Weights of a small GPT-style language model, trained from scratch on English Wikipedia: a variant of Muon for these matrices.
Each number is 128 + 24 x the weight over its row's rms, rounded and kept within 0 to 255. Layers, rows and columns count from 0. Numbers have three digits each. The size before them is the row's rms in percent of the matrix's.

# up: layer 3 MLP up, 1536x384, rms 0.0635, rows 715-750, columns 0-191
# down: layer 3 MLP down (transposed), 1536x384, rms 0.0292, rows 715-750, columns 0-191
up715 101:118074150139138127123178118090127132067107141143125097108105097112117152090068131110168096137068084119175127117123146131168112102130121134114148109143115126160104135100125182134140130135143133134131126131151165112134168125124137111145107110122181112106172134122105101156141124201122112120112112165138112122128188187131105105104098105137125132163112117153139116160116113117130129109130092126148142114124122154146160138112188136133111095156079160137140082138133142120151109162144115118109175070123126114092132119112099166114173114145145107098162119115125108146127105129107135141
down715 096:111090122078164130143122173122107113103130130075083112140101126120139122128142125147078100147138161122158130076150127106150118136128080174154111127107105103093113186145086129132123126144175145101126125136176139156166163153152137132133108094104169168139104113098096141146154161128134210174154112129139148128099121175123131106107116115119141130122113142113152107151123147136098086126110145143130137124116121082148149111167169116134140161128092108139121138108117120107131095096139150157144138122132122135119124150109090156100125119101108123111142159121139110141147130077136171155
up716 103:159113129143137152124143120107139104144133105111124107120131165134132171144131136123118094171122136157106069126213117139100141130147110103151170116116175156113172148137192117137132115124126157130122122164103163117140143080135109113057154133118142138111087129141145095132130113174146131106133080143153103132136116106113137075139103104143087127187111144087097135151142123111111081130103163118134128100120129123120157169137144132121136133114101162093117088096126137169137156136150148103126160114108120154138130092145095170123111130095121109135135123119178138141123107112145140167
down716 105:168164116142121055132134129102143127095135114136156107151150131153115171122126087093145137120164153126137156150139170137172160110149118107149148116079129135137132129125170134134130115138093129144113076172156116106157144108152139112122125133139184166144140155139116126107138100174122140109142126153128159136150115130097135093122117125175137121150082091091080107109120142093160099136146127148114102112142147145101134157077116138130100126146119092109124106105135110141114153083136138185122156122108111135171151170133092096145132096121109125148139082161179156162126158108095112156
up717 098:153137138101137110144132118100152139177150122070130096086128131146135117052144167150086139108131163094151131112156125107145133130119113156094133133132106130122123147112154123126117121091070110073118160153134132108106078135139105126132144133087121113153095137161119145150155135096140059121187081137128142129098110120137156105098095116092117133159157148130121134085155131153136152168152133151133138150101131089129118142129107142148141106122110116136168122101140116140141115180129124116104127128097115151100140122140130129127137132109149113145103140085124115106133079141136113118
down717 120:126157111157111083140093143086106128140124090168139092147136114141128107201097147134142150129130120115091143122121190145133089120104123194138143125126127141158125118107123116098141133111189092122124139102157122111129108089148151105143144125158127156132133157094120141099084140157125142161114103111134121111097151156127170140113124165128118112142155094132145129079074136144129127109162111137126150130054140115131112140117130147099126128102126131119107141150166129119141108125108139134114088114174123137139127163133102124109126099161131122159130104142101131148119115102110132112
up718 100:130143149168089129149118101083143114173116123110155113150122156090121122123104100127130145153130137114091187172164113123165110107128129104104149128104087147114193164108138120116151144096187145132164140144083070101151116150125138139122132152076164134140168093147154121126123112128105126163139095163160125107119135158104190143145115097106115140072141083133131120147140116155101091122099116152151090136146136126158119153098146137128172091099158109091134159120129113144117145135098156112151133154114135148149138157145122138171130119101136140138155140124073136095135122129104108146
down718 096:133139134129135124128122129078145114125125133198160170163122130140148127105157141156114124177113129126135144151097172106135128143139119119116131148115117171104110133134103170109180126111101119142141090142104086089133097152108150125105119110157113177130131113118125136082137127131129124136136071151142149123140145120079122092121107153170091137126142106133083153133121111123120100110135132134159084099109096127149154089154144123177118127119158153102141129095131120105105101119127113105126154174116143150120098091133147143119145141132161135142154127171143111142090133104117148130
up719 107:162138126099105129085122143124148144145131156138159111168144116128147108142134134132151121119148115096127128146110119107123157122136155137130151113151142115143139148133088150118140111071141142127112160077105147141136092154155111148130070105118080114128124094161132126119108126183164099201102113084112105138138065135145150145104111116101139132140141138114156156093122107133173102113113080112140095147077105134170159149126101134153136134131106144149080121165127147126113155158156134156153131103120118128135110165184131107131098140133128103122099103122117132152096090097169146126
down719 108:157110152104123151112096129173195133134133100137136146104172189105093118132093154169106082143135134105135137077162139105126173137122133144099141122142111133133105168104131155141122110130123173132090136155150086141125110169102094090114152113133139046072123113112147150110108138087110141140122124094110141137137112100093162092172121110126098167096116099112133149110127123142134141120129181171164103098127088145121093133157128122138146108151138158168126093148122130144122139119172149139125104090100127152168099134147133109141110126095090108114094139110104157131156173116151114120
up720 103:119144120067152097095114142112082100117110150155113157149139124135101121155106147185118107103114096154076127162101155131120159145118113165128151141081076131149147125106118143147095163127128108140110097170155142093139147126102141104122155090100088151112147150150132140147102155128150134128088113168126141131137106131124111074153125172149112172119119155141124134175151146120111067128041146163124114168134126104119108102109151144149157118162133154119192168142157158117112148157142128108117129106079105144157130141098153100112150145107156127101109119085144147169116168122095098158
down720 109:149141160117126137157131129082128103086154159144114081148098170133131093151150156147103141145119109135091121164147131112096119139143138140128138105106121124136131089094139175123111139130133100110074124115144103133102157152119134138137119121163158126143131154123135148129092155122147145132127157137091173163141138132114088114142095135152128120144120112081105114180122150083110092155128145160092154107162114122119100104142094170129167120147126173107106137148110137155096129117135127098148162101101122137147153121125098128147139140042215147111130083130155160170124153136087101131
up721 103:118132153139103085123136151129166140139129108160102140155132062125155166068130158153130155132092140127100135087141122143140094142097133079121114132135129115125091078114146094138124120093122112129106126119155063116138113157152120092117089147150141157124195108157129119104135126197121148112109150152169111149141093147129110073132135129124146154145146115135159144110134138117127134172132103100135183165159130129116114121143149108158113092124100149130100119159104135167141125160171137120140119133112178131081132127144129104142141127108115130135082069131098125144137123127105142091
down721 102:074144145147106119121109164137094146129160120152137133119134106155145145103134109145115136118125106174111127143176148091112125123104124124153148128135143150126140146161169133115113136125117085132097147112102135127129118089143134171132144110093156145135149114157153063101062137134137120141091128133106098126104103141162145141107097178116158176130140074134146110170138146142124174123147111142147097097154146101099123145121113131124140116115171133162135121145127115163126152128154112145111112131154152176128099123094111111128133115111138166068131137123119154144189119137144150116
up722 103:136103104149104127117116141158143144110147115129144122167133120075131144091110150141130144139123147094125144088132090127136142145111124112131134135139094133118143151126108133129122141118141141107098116148127142138138116092122148137156129124125080105114166130111112146134101122115175098160132075121113111127107168141117092154121136139144149152100126193123134116138100116173136096146133129158153092174146116150153095127075126119136128114140142130125127131134145137158094128151130113066150151090109128114150155112136121136088124178096127120138162068119087115142138133132112132130
down722 095:138142097108117153126134141106120104106152146178120097090177157087130090139143120117103133123149100087187112146121185135135137119105134117128176165124135116132093075144164100123111139124154098102122132137126141166157103108140104137133119120106150115162131144113142110130116110137156100125129120111115143127130133108195158097086117145149074087149118158136146107098105134135153137145130104109115128097128095132089126110146185132120141123114137089076093087144116160159129138118099118125093173115138112135137133112108189170111107142116197119085171121100125124161112126102105132102
up723 099:106131144158082133115136089126097134184149124112114128101164159122118167165142169116139128132162141153088114150141104151147124172134079136086154142135130073152107090095132129120130119094122118085080170115126136117143121125143125126129129166124134118079128113157110109115136095118105157096130124107148128159141149111146155109106117119112098144187136130141118194124097126148136105104069151127096129124124127144129121131134126126137148108116083097106111090152122097140119133124092145115107135118145157118124141168164155162126128114120086136102111107155169108082084086126177125128
down723 097:124110145119131122108127121145097156128158155120104111149131153135166131154144118091127155108128117146123123148145155135131144100137120142171094132114124163126140122152154155148108103126113116096114129169126120115163169096089114118145137186132094121131087095103098103091110112127134141132092118165119152115139092137109121091126159101134132124145139124121118165129136126089154073136130126159140132111120161109126131127062149150145138137075152137131189127131111132146149118137130130106138186121097068149101121125133127112148119131118106123159148109143153103136125120121111130121
up724 105:129161076127106146126113098112140102126134104152180140172116102145169120108114113154111140121099148139194168133155120140094105150130099145117159153128105091146144100156091124155099102155094112113101126105161127142138147105173131162142124113085097097129095150133135102105113157133130172126140139113133106135056104105118100079124127138156108097144166127121133094131111166117169144176124131149125102149163161126123107120169136141139123157139159164192140127157113124115119114128135155152148139106149147137145132158102143154162121163079107116091143099135119126114144094128151138133
down724 106:134101126163165155120073122125085136097105110183097122099125083123105153147144144124108098118150098083140191164110095141087105121085165136164109108129145152124131121147124155152158120176105136116115133135127140137139109121171137128146074107160200110105126118103104083115122150138129122117074137088117107124117087117165138120181157134110112100132154127138129104105115114114108151122137136160185150118141141115127160096103168149143109112134095144131135155126168141151164113134127140118139120102154144142143142150111145132155138119100109118132127184119148079156112114087139137124
up725 100:068167100143161179132149112136131135099120125134121098137129171145124126100143127116133174143107118108144110126176106169087140130106110133145126137124117110139133121145083091127107093140065110082131162141095153147164097116136109125132137122141137157150096124096140164167120151144104160169138114114133121116150108161103157146124142129123112105110130183126143166134084174145125111135100119154140101183114119116109143123118119109117116105111097107110166103136122123078131108156156119158090138132059107079142106097154125143108122190122173131120099120128160123112108094116090162122
down725 108:157102159136139111089123138093112130117090102122158155117125090120097133169078147142145152145090169153119080133098151161114128136081123101132135131132152125153118126124121140125106144117119162167121141088141094154131135124132156145132149050149123188145137172100116124147118084115131152151161088131139140137096140055141091084150157119136089123132074129119115109149155167147118146105104131116126105115154114091113131135150134120146151109149117116163112157120138133146142148142137130109140149133135129086168091131161129142122144133109110138112160136128144127140142122098131163116
up726 098:161118097140122123125123150124137106129117160153118148116121146103107112157135161106127123163120133129160163128100138188101129130123127122129166124140144133156120152154085106134115107119155171155109145139129118160108123128124150166107140119134092126111143113087127120127141096086138170141118090103140144104131165101110109124088151106134123152122146139133094085131164111108140167128119127176136187111139131115125123149129122135125179086111154155126144125133142111133129081118140107082129054096105101104139118113107139070116134095120122121132125148073121108182102152142156164126
down726 118:133171101125122125127114066124127085104127140150106151110103110138103121148124129155123113122129185169161094133111136129125132140130092162143108130152123128139097140122109134165113162127122176123149146141140065135118135129134150157113170134153121145159184120101154102122080125096108170134090079126112090095133118151125125131146143120133129138110126135145137141113106103131112112123141177112147144113117137126084102128141105089139126094166135125095098151107125123125119078122086136102170066135142104097139096147153161105143115087109123098082124156176124112136107091150162128054
up727 095:167104092130125141177149105113133123143103080127119104108141096122106072132146166103137122167125137123113164122157149149145102142089116158141096079150153126103167138152127120161097129158126126135102194144173125120084116166115144151128110117097173127092141138131121120121157103073115159072158134142100113116119173112111145143115115092117117142112130120144124133145114107130127128134149164129128157124131161157101087139125134117123157118144130105110143123138165137140138168138133099105106140061116089138130118167100121123127114117077094129124115148163135077065136137147117153144
down727 095:112130137137110139138097098126136132146160138141126102118067121095150161152110141130124130094093120124084135109151120116133129126123155126130071144078128135113137114113146115100122126129155126085109138141187173089124117110061078115131082113101082159130119102137118151123112150120149118155133119083145141143172094138147123125141122158140117127129128109086159085141128131141117131120147101161127139087134104158139126150083109137127112080092156124139111146070100149117084110169119126193139118148142078124118127141087124129115147105124109161125119144138129085129141104131139079129
up728 095:082126135125114142130128107128145101137129111116112119116143141097185134116114140126166158144140144122136137126139112083119105164176151165127149147061080125102099167117128080138127150120109151149151123116157069130113130153109168131151156138135141154104107110092106150084113129140164161180160123083113094126137139145133157145150087140109142116139141137133126103123119136117123103085120126132136148153144150147160121097120132125108161094177117132150144114104092135138135106115114110177125114154116143114130136126165091099136116122134104165163149120140126115126112125093138079152
down728 095:136140115125132156138139134135129172148129148123150104129146130176129121109120125098163125118162103145165132142097138112135162072070164141095108134100102124185105100128129120118145116096179111129136185090081122092132090166173125137107128160122132123150148104133111134138108117148109133096125162092114120149114150094115124150141086083114151098149156110122164080084124097116094177099110110100120127146112163132089119093121116161119130112135120120141102137149117137135105133123096139154159112096144119119126130126186146120110134174121113145150110097124145152131136148103174125101
up729 099:186155097107147114155133114146164134153103141160115125192111153148142128135108127104147155145156114082137123103099171158136075140120081107124119124104149166069128139162069107149135103110136119155142143131175129139114103115108099116140155152157107131133117103113126149091089128129105114131161085142136063163183090137127159111112111114131110118142134149085138111145143168129104123122080098112094122137148085094134139138113125126165126107128111133148143158127108085175146120112111114096141164133147128151149101151137121136115125110129165118109136120165116116110111103120117136137
down729 110:136139087143161148123117140125139156135126149133126113209120162099130074103142125125134135124124102176130145121143142160162106104145137097118128131136130175110113151171110107159157082106107102135174173106114202158153135117122139144098112107122184111134115120124116119136124090160139073122099159114136109157165187135141158110138138100118134153107113126073137159139148068127146123091069112123108119131136174146119151130145143141094109107117154130132083149149126126131162177135146077178135126132137092134152112192100113130160140122107145095114152149097160126147128112135095161154
up730 110:134113136112133125112141125112131114135147139127155106145104127115136134127072133161140092157151155140173134097123118138181103158151065108123111098129099089196137146108117189112143134156118140148103096146110181123133171116115144090143126116107136167144135122161141092109143110124150153145109184136104148132165125150116117146121096152159093087073150161131123144136129161166097120126110131121124100120105125144165095114096140122157127100108116112133155127108163120139122128127138109108158174107159143113131157075116103145145152083153114098144138102123128126173140112140092137167
down730 109:096115137082164150143104122109133077140137070127126136123141125166148158142066162127124109079116128146157119138134118144121094126141142118101147158131131121164123132133099100139145125127073114125157150085109080131104113138115165127116143129118115117143131061088092132160132154157128110168187150153109125123121167168120132123113143148102119090122081123141101114119151163099147165156127116135113141097156143126105121135144085143075165114149164107077126124153109160087133159132168122127108114159138114119132150143135135149107128068101137121152129120147106119161123119115132154100
up731 105:137119138157083114151143122136156172141125112117141122182114165128118126080127141062085116130140089142128179145130100134106148151156123149118137147101112099111185095118125162085135099105135151064152159154128140128114122071127124139112092095146160166122135140140135128147145097113135106070141117144110168086140096111124125103121087156088131140170117095121086093146132151125163136133154119120152131113129103097109157143127119139098146143157137146136120151129138143132127064106136111124096099133097155121164137126152105123111154127089140106147099133119150138109158112129129140123
down731 091:173096123129148079157100148155096144098150108142125182162160169120177104135106105099121194120133126098103138146107091120124131116155107163110149135097089149136125152147141151140150140117156123119156142135099120130097119146103156160126125083105122147099127110134162130125099129111146106121102131114134077120094074085115151135103091142125117145173164121122154117115144129132158100141112108131122094128112148140140141153140155152131087113100150090147093114134138093082098119170122138125135163126128131171161150126127121077137155138101105099142108111129135126123146136169139176145
up732 096:141069123134115114129122112172154141101150118095136138182144127137140121117139136142151150159114125206136094159117108134097123158113132123169110109116123106145095117147120136120105127110164116096114095110141131135132137125108114106119160124128137118133106130130098077137162116119152152087149107196130107083130123108156104124076119143153194128136162110103112156172104117084147154120121129100113128158171119121128144080146146183124125106171143157180102158148143084103144150093141151127121124111127124119089140155157084102125090177119177120125103124150097110170149120128125132144
down732 089:111100129139117080145136116093107133159109096124119102098113155153090117138111099125131124099118095106109093095123088112092151125139123141122144110127112122147147139151127099119118154148134131149150104134128134108141105115114170131143124155109106128140139135149146152129125175121136126183083135105177156156155129153152160133149152136107121145100093160109134121105130134136133132074128099158129117076112158121166123163133080116138117138087148153131137136114098179154125120150142155122112081087075126134194112105127158139154150124138178132121151128130171149121129137123090135103
up733 096:154141088125144139119131120140165116100081167103119154174140150115146106171091120104136158094121115137114110108129098152114172130158131081143128170104176108168134106119105123104130115088150122125106091144129168157125168095091079104151125122143148112136134110090134136127099081123149091131102099129086112117102146101100137169132120122104157153124140108154110131100132102122172145129149145138147101170124181124148121150103121127141102125162110197123141120055154147089124122142111095118101094125118129133135144126131107110104115128128190140134114103157125151138067180146107166122
down733 096:169186137170149169082132134079126132148114111109126145119182124111111151138090124170141157178165130124127157153121084135162115139171154127144120104106162153131152145118127119116150153104153160130139146114155098121111109149131083142139129153107140101135106082136133161139095119109151130135117159102098097138080105169105066133106124131117132148105138094129148146155113145180108138146115124115084090142107144136139116110146175168104151125126117090139096167128101094142128144109118158133102108116100131149127107120196115099123106128179136087138116158187147142118107135130146140106
up734 090:124136166094123131176071148140111159095115102145129113183194153130132106136135147155177135146165080123124160130147123119150131152100122175136166137093111137115161154139129125153150112102122118161121141121119106104151134170157114120115125109094150137124102143133127120124119084084137109093112118119149176120119129115111105085106110160146154129071106126147112156159140121116186135136058161171131144144137139155125166139096106138130131193130139101118166112112102144148123118133107143130121138093105113131129140141111145125119158094098074118136116110115166139134148125112103134144
down734 101:136124145095115086122159099132133096102106151140143118088095132135141122117132114108085137126134113110139111148173174101115153112106129150099100125117102147154134193147210124109132156123129079107120111174086148133132110131119154121148126161144086170080109162143145120109195141128150114133134080132109149165132139124137133122133111115114131135154115115172108145132109151125112127096164079126120124144171176146135165106113147174099133141094118140120122109121127109105083121154121162150144116116156103134132130103140133140117167187122116130114135118127136118130121110120174162127
up735 109:161130101112154127127104100142140129098111156116144126123134158139134110093115139123144089129160109112168179142129137160066147125122103115120087125132170129164129109155143102139128134130136142078117159131142160165079105106104100158113139131106114133136133147163106121139164164139127149150174097111143141160115127156130127142116096145165079096097120096130144089106132109137140151181196135115094150173137113110113155106084139150139146119114126180100116138120131137143144138102077084131066113133108147155153117119106133120126124108093127105118141130114126111116138161135178130121
down735 094:168117128134141154094147138092137121152141139153119123098130144128108156117108114137150143133136122166124130118122106119100180102103100103110144127072127105119121116141130145081129099131138137121128140147064167144096086137108152115112146130093132099101132124130138122131161125106119102076140109104175139105098090121175160149135120155098118118098177180149091122177113148155110125161130163152116101127177104078151128087123116131104171120165144101093096111122074131117105158098137092196117164149120115205130104148121128151134121127158117077151139118121142110176113117116146091131
up736 107:099130125122125129117105139113137122132102078124131134170130104130141167131114101094181141140128132099128089125127140149162141097135099116149220164121150103155095122135160106142107129103100113125096133144122162127145137151148132157072150143133130123116127145143163129129135110156171122124171126140124148090148144150132164125100120119126123171114164107163129140154151120153133117131071167120115117102124140141110124129115143139110155090145134145111132113196085122136115136123152160113123133111111120105124135145181175141126119124137129175150080112143101125134094088139140088112
down736 127:170175147123149130110149100075077132088165198139140137083121166158157168132131117167105174145147132139116109113127139115110157089110149126134114127128097140149125147134157100082144088090094141111137123119154168076125127116158107126130145154111157102119120088138088133116167103132143107077161091113167148155117152106125139091108110148131133131113159125187119154096127136125129164146121108143113132082134160124102146119125116142116149109094134129129187088133120128138141126102108162153139141121115143121130141141179147126135129114165120143114109156167086158107107101102124145114
up737 088:096127126118126130132082148115096136137105145135107113064141150104125105188109170103161138093119099134122126152165121131132117183150158123097145099156137134150163112160150159164099147094140134130164138119128130139138160144123105137172107114114135095128112142114129128154113129113119107138103124134124092136123128141071139124150115132087130128153114124132125101126111170138150151146123089146119136096122122122163116114097087147168111132141190127115131144108154143111121129158140102107155156104122157165155096156104096128081114138098152148155170155111124143123138106133096132105
down737 092:118135088123111095066108058172104116140159100135096148141106140139154150157124160091141136129150104140123159139152126087089088073132149124161124160109140114142130098164158107160119100078122105122140124121120140148165116146101119117113128134103139145102107105110130131137133101150127067148144151099123164102116123121098129151112136113125144126152141139138105146145122179136117125109098155131120148130106146094130095100118121135099102070078130123078139120121134143126153121126099163121115129131133087184132149131108116119107147130148143122143118139147104116134093121138117141136
up738 102:124128130098115131157139081090143106142113123137102125142144090161128103123118127173152146144144133093150161103132117165064141150150159096153106098152139128165105109109113142129109137098145130079170095133133149170095152115129104122156121113114125118167139141155175134109124130130120124115163117134140145181061144122130185127113115165094079142119127074102128113136151142136197133164134133156127145138098153147141153124081111107148107164143102086117143136097153173156141124110086130161135110107111128106096111067093099107160167149098097135113139105134122169104093145129088096151
down738 099:132107098087108106145065146110123099111131129091131151116156126144079147125071099066149110102099173137111115112175154159118125132153125130111123100133162123111144128134119092120118111128133155122109125131093106145168110074125131150162144164099126167105130156151158114130150105103133159093145119109117152106136111109091124135142127108116128170151150168135151146126126167126111118125090114145134097160133138161113133126128109110106118138155146086144123164096144153091148105122147141139104091105166106152104122147102130146128114134130111118137074163120135148109164098123138103108
up739 104:149129112139108142114106117106128135155117135163134165140103122151113104117092162126126127138160135125133105118122109121113143118113119104123151139124137124141133116117115112151109129106133100111095104090132145140148090138123122146135126137120082086122132174143097142158122070174135182086166118146114108142121140144154176097128115113089093112107133121147119110115123116173138109108132135150123140159122123130135127181123102134100137105167133130079176137191156112162146132087110162086164121135126130084111126150152175120128109124123111145129118089151112106139096087147172087087
down739 109:136154154087129106101142167125103142144104111095147145131146064113142156134109147130067139116160101123129124137157115156144143116141108130130126141152123116119142155123162133148120117122183102142131127139139173101125133133150118177139151134144085117088107120141078106152137127156133145137136127141142124108162131109136127147159112107131123121132142101132134142154157123083134121060146128116185127106151146121137156107096141117172130092090126118122117096164133112126138165172131166180103142124097147133092163154109101115097151120105112139143115140161116152117151105093143114128
up740 100:105154133116148137134122075143080106102125151143127102174099097093065129158136141130081126113154203121118133105135147160114085114138133107067151127159166146109125116191137158088116101168140125144086124126164139135128137132122131138125157096102097140127125101129134103115167143069098161125172115168134140106118108128149145131140085120122144123106110123165126141124138125155092140106160139147097146159174168137153163124111101168057157113137137144120138127148144123187133104106118114107101085125094132145145132094129114094138099110127079100114097090152099100113165151180101118115
down740 118:099091122127155117101175076156117117138137124153137147129123121097112127117118112124112098139094158123146123068123129139114117126187133162103099132108131122106146111151142149156157100143153110113175194099139139146135158128110139109112148117171187105129139106119139100103122142144091115135165113162145098155144161153094055110156071110129137143112145166160127124100149136119129157155142146157102121122139134127142139112117113162120100134129151126133146107144138125096124144117124108105116080113149137148135097163148101103106128125160167155121065180160126109099115144127107153161
up741 091:142180132136125107136101107109113127136152125109121123170128132137109164111142150150123092107140133138136144089105101137156125117130148085129150089175132125112130147173117128132144145173075150107147138100094112125114120127120151087124149133111174122135140110197105166158105141111111136145143213129116094115119123102107065108169068136121125130064138127158131143124142166162144111133171144102144156149142109115112138123124173151126142117197199111136123105102167137135133137155161122153128098154112133114122112167115113098126141112102110135120117133090095111090135126144145127127
down741 095:159107124137146077142141170157133090105163160133139126193127130125104131157162107151130091160122148141141124137136187128126109147126152163103127128102120117127064102139121103122155112145147095127140117078158133159144111099115156144132112167144153094138182150074134192141110132122126142123162105103134084118145140100167063130172097132149141146136117147136148147130132143122111152102101141105143122103146120141090098089113132134125075126128161176103053124146170116127142130129116111102128114080119078101139097128120126126090142110144105126102115094115157158135120147140106105153
up742 105:127134136111097085096139120119146119139106114093157104118105107095124111098161094145128119092128136131150131118152109146128146121126140186118149100144083110105145086110138138144154126166133136150136191129134168173150099141100125133138112118162140094081156134147109123154149162124119102157146122157146118114144150127104123126138111057118122125128106123132095139148129135174156116122108100134121138130147171122148111163154156122093102138140125141146137136124111115119108141117111146140113107139098143166137134122104174121117139107125116104147102135147121116135178091126188148067
down742 100:072155120135174137115170088115106126139103168156135108072102107108129120141113115125104116098152126122134158146101124176130110147142123173140100138141066128120125058137138119131160119123171158127133174101060127136103100122133059152117115130107107108140089104126135112098134155141148078118189130142154129103109128133115107134111158119126147130126116105115095104157161169156114097113121121102103117167157161139131141148115159142118068139128125066173090128067132136120127112148122104082119105113142150086129128106137129114109117123147110125147164146112132121182144088109156149110
up743 096:134155138156095147124117126153127129130148139124080139148104160079099146116160126108103082105141161129148128120101086120142142137089153125091134136122102145093121134177128138130093124102164130135135132140125137132177120151141104129162113138139124111107140133091117100103095137180129128125066161175109082140112109105147148146088126088177121133143124115136136143179131098112136136093143071130142137136124165140116155129107098131095141145172191158114135123157129137133121115148167109078090112160126146141113126105118131143093112131149153146130081046079116122078114129162119135107
down743 092:112144140142133105097115126173086125106117128144150101107157121136156151115116106126168146092154163099189152113125113132162070112140124184208081143136122147156118154179146114116160127115120169143132116121158141153131157105109140123117158105175176121117127102138160129139145133143174144129138092152136110155194150140108095139145100125088112122108119134119091137067162131111121115132136147131121131184150093066130120119119158143138174142125138144127137180125165092126149120146101118124104154104099163148139120116147136128109124074168145132136106142140131140149175117116093119113
up744 099:129111115118127122107130127099172137151104116127114127101136144161142146146124140157144165096129185126121101137141145124122158113140112120139119073110176126141119060131116156141140140134131133114119081092171139122119094140116079129168159117106062122137125122137162127160104079140123103082139126107102096112108098147078146102129096132165130136155083107113099098142085131106128101114119138126142126160134132124122115114144117129101133116145063150150134120156137117126103119094105139141155117118143159130140117195094149115116107124136114108124167118133106120127119142131169157103
down744 099:152160110133148103094124134123136128125130125083111177160158142131120122101152143110172112162077106137123108123163130117118170123184128133135144126167158126129096137124114156138108116134144156121128122147154087100095094126151126152160177144128145152121099142075130158148147155138156127058094082126109148137132136105103126127162148115191107166108161132105119145115132150115141114147136116118124136104120138139116108120149134144071125120107093118140147122114139119144148143149131161134137097174133152141125151137116205126138116122121149101154127159108118136083151122106122113135
up745 096:079154140089115124095078147141159145155143128169130151084152122136137139131122177125161093129145104151105156130151172100139132150102079181139082129098156142109114124115110107160100137144130141112147136126136107154125137135103122124129144136145135136156107148099154112112118100120156157051092121133122168126129143109128112143104130117138088115142144113138135166082141136117138147158170107102089155103150111166137089146117139130137096137111097189113127154132091122120122125142163147161136131126136150140133113117061145121108128125115133092185109117121146122113098109157120127117
down745 099:111135153104159118089117104165111169123118150161155140162128127144160137122093122140119146085160123077149160129101108124144147163118147125160142109107140119097133124103119077122111082160140140132162161138099158125129115139135119123110103115107155141158074148091126148131147093190136161123152150122131108123127113144130053099119104147079085153133108150137121124138135138097148098149147156122098141140135118150142089171136105124162103149112113233141096140111134131092154125129151135163134111162083134151129132112163132098132135126143147117126121134160168155123142106145139147122
up746 087:165137134118100151139145109121125135134120131138126136142116141080140149133116126105133127118084137119093177083136127080087130145123126112112153119099130125106082143123103144122164105096129148147118124067115087115095126112085137116165100133109116134147174094178130118151137155145165094116090126174090137132157107136115106130126087149128161087079097129117133128165135175150150106149102121146121134157106145096130151157128153122112095098101107109130120154082128100149079150110132135132135185157102120130101110124111129162135159095123114113120134157129151123146095104152129122127
down746 110:105149087166167154100157125111102106144132168095079134146131139170100127100146143167117167183120056099166162103157174143151139157126121129154080123115107118122109146154144071138146055113147140151157077114120099132130167149121114115120140135109100118135128119124079151120139109140147088085147148121088112126167153115145155146147142100155176135094134141167165109147097155129139099132154086134109116121127129122105146142126101129115098135129147108119091094089093145117132110127097136140134112136127084143136167126132164127146128140122146113156104156154096122157124150122121148130
up747 091:133169120108127122149096165134165149134142103128119142102094133112133135169101090116136147162133177141096135171144074155135145104104103167137138127138078121125172127121133156105123127119116143093149117159147139093145134102109134130151126106078147160111136126143170139149162142150133069144133139134171130130134088109170130133152162143114136122197150103134133126142164133141154146128099134148122129107158146151101149141082093115151143126159097098138118164122128104146129189092152132128134187121102149150126149106145134136086132150121120123131130130115105163112093120146150125139
down747 100:155140146131102123161133090154123126096147144167106143136150122163123125107102130105168146134123141177139161076080127104130173138126109146138161089126091132135101140127200120136150111129150149133151120113111123112104133069123167183173145128130138092099104160092101122161137105082153190137096120155150140168151161101115126141157125094139142104131146117127150162101133158130122140122131164114105141098118133142119121130118148149143118132111151167133082106083097112168132140097148107098117085099121106107123156124163142105088151116111160126145119132144135139153102100125147077136
up748 104:136129096149114119138109143129155126106118149095148136129129143133121099124096179127140134117131128152156099127102128137176137118123095125079092111132117115152045138136129139132143169144128158127162117112162165129120142138122145168112107136118151144154127095080166143112119143104159164131137153140136112126126161115119102100143095099127135137070110159169163109134149142143121114128175121150144156116143132122130092151126124084154128138198134140147152144125141151137084108131159111115138115106108086134112156155128118126124128118135130148110091121095095113129119076100167140124
down748 098:137129151119107125152123157135118108132127139088162173133129106176121124102126140155121116108155106173096104176145127114150175127118117098113111111114166077115138097093120125093130128118135157121157114130123165117122113137135141157119122126107095121167148111110127139071100135136132138095130125120121146124134092135125112129123145085152147133078110136131127109127120110110158121096106111128178149108150113141142108184088103105186120170111144109122131167133150154107139116146128147122100105163123066157140132131087127163124120106120189119100119088143105121113112140132152152128
up749 106:175098106138147131094116134095146162122169121115167116102111148145090152134121169188163121095120170113135090117136058133136116130162151119142113105132139087140165110099105104125125150114127147082134119156084109154099114138089128136137113117178112100150126120120153056121131091168141162135128125106096120110116180115129143102126137122168125106127150133135094105141158102119127123142112145114145134147106102113126090159098111140147157139132083120122153154164132135109113142115115121109149107090106143150091155147096108065075117150100122142112104134171130104097159156110128095102
down749 102:124134110161144158135112080103108147119136167122128132118150102150115125120095153130115101143114162128101155135119113168103081137137155123100144110178131098111143140161110126128107097122092146149089117139105104157072135109100146129102147112146104091136130117149140155116134107128122098099165107109137125126144106138159149117131117134127117150159111136127127088128100095164150152124144140080100126150136103113160097138136068131152128121178146095119113144121142106126133105144127144145138144128135171121088108093125119129145089148169111121132137070110168153157113140116115059118
up750 095:129107124127130129124108118189170119106142103115100154142112141128119149181159132119185143130098121147124138149146126096055137137118157096138196124092113102117139138116115109114113106135176158132143120094149105148163116111129128115150143125102093116162125127118133096099122079114115118155155121138141124106188139139125165102119091125150149117167130138120103126104126114083165129149100136119128138123146107157121177128121156118101139126133097144120126096154121128189098135082111108096149115125140116132143120113098144149137089108092143128116131117119123109163099131157107127097
down750 083:096116153126158169131154123137098134115076116150146139159131119142138075122084116153119136123121156138131134172128096134157166099109111158106143147103121124137130073113112132117137135129129146153122103129142128124126092108132121097101119154147135107156139132201098119096136106121139109107133119127137160160167145094165143096130132120137155149134171155179185182157144121152111125105154112160113128082153136126150133143150098134109188124085096073121147064120127153114148103149150119165137110145153118181168113096166141138117105114154154117120123154111144139105095122112080163063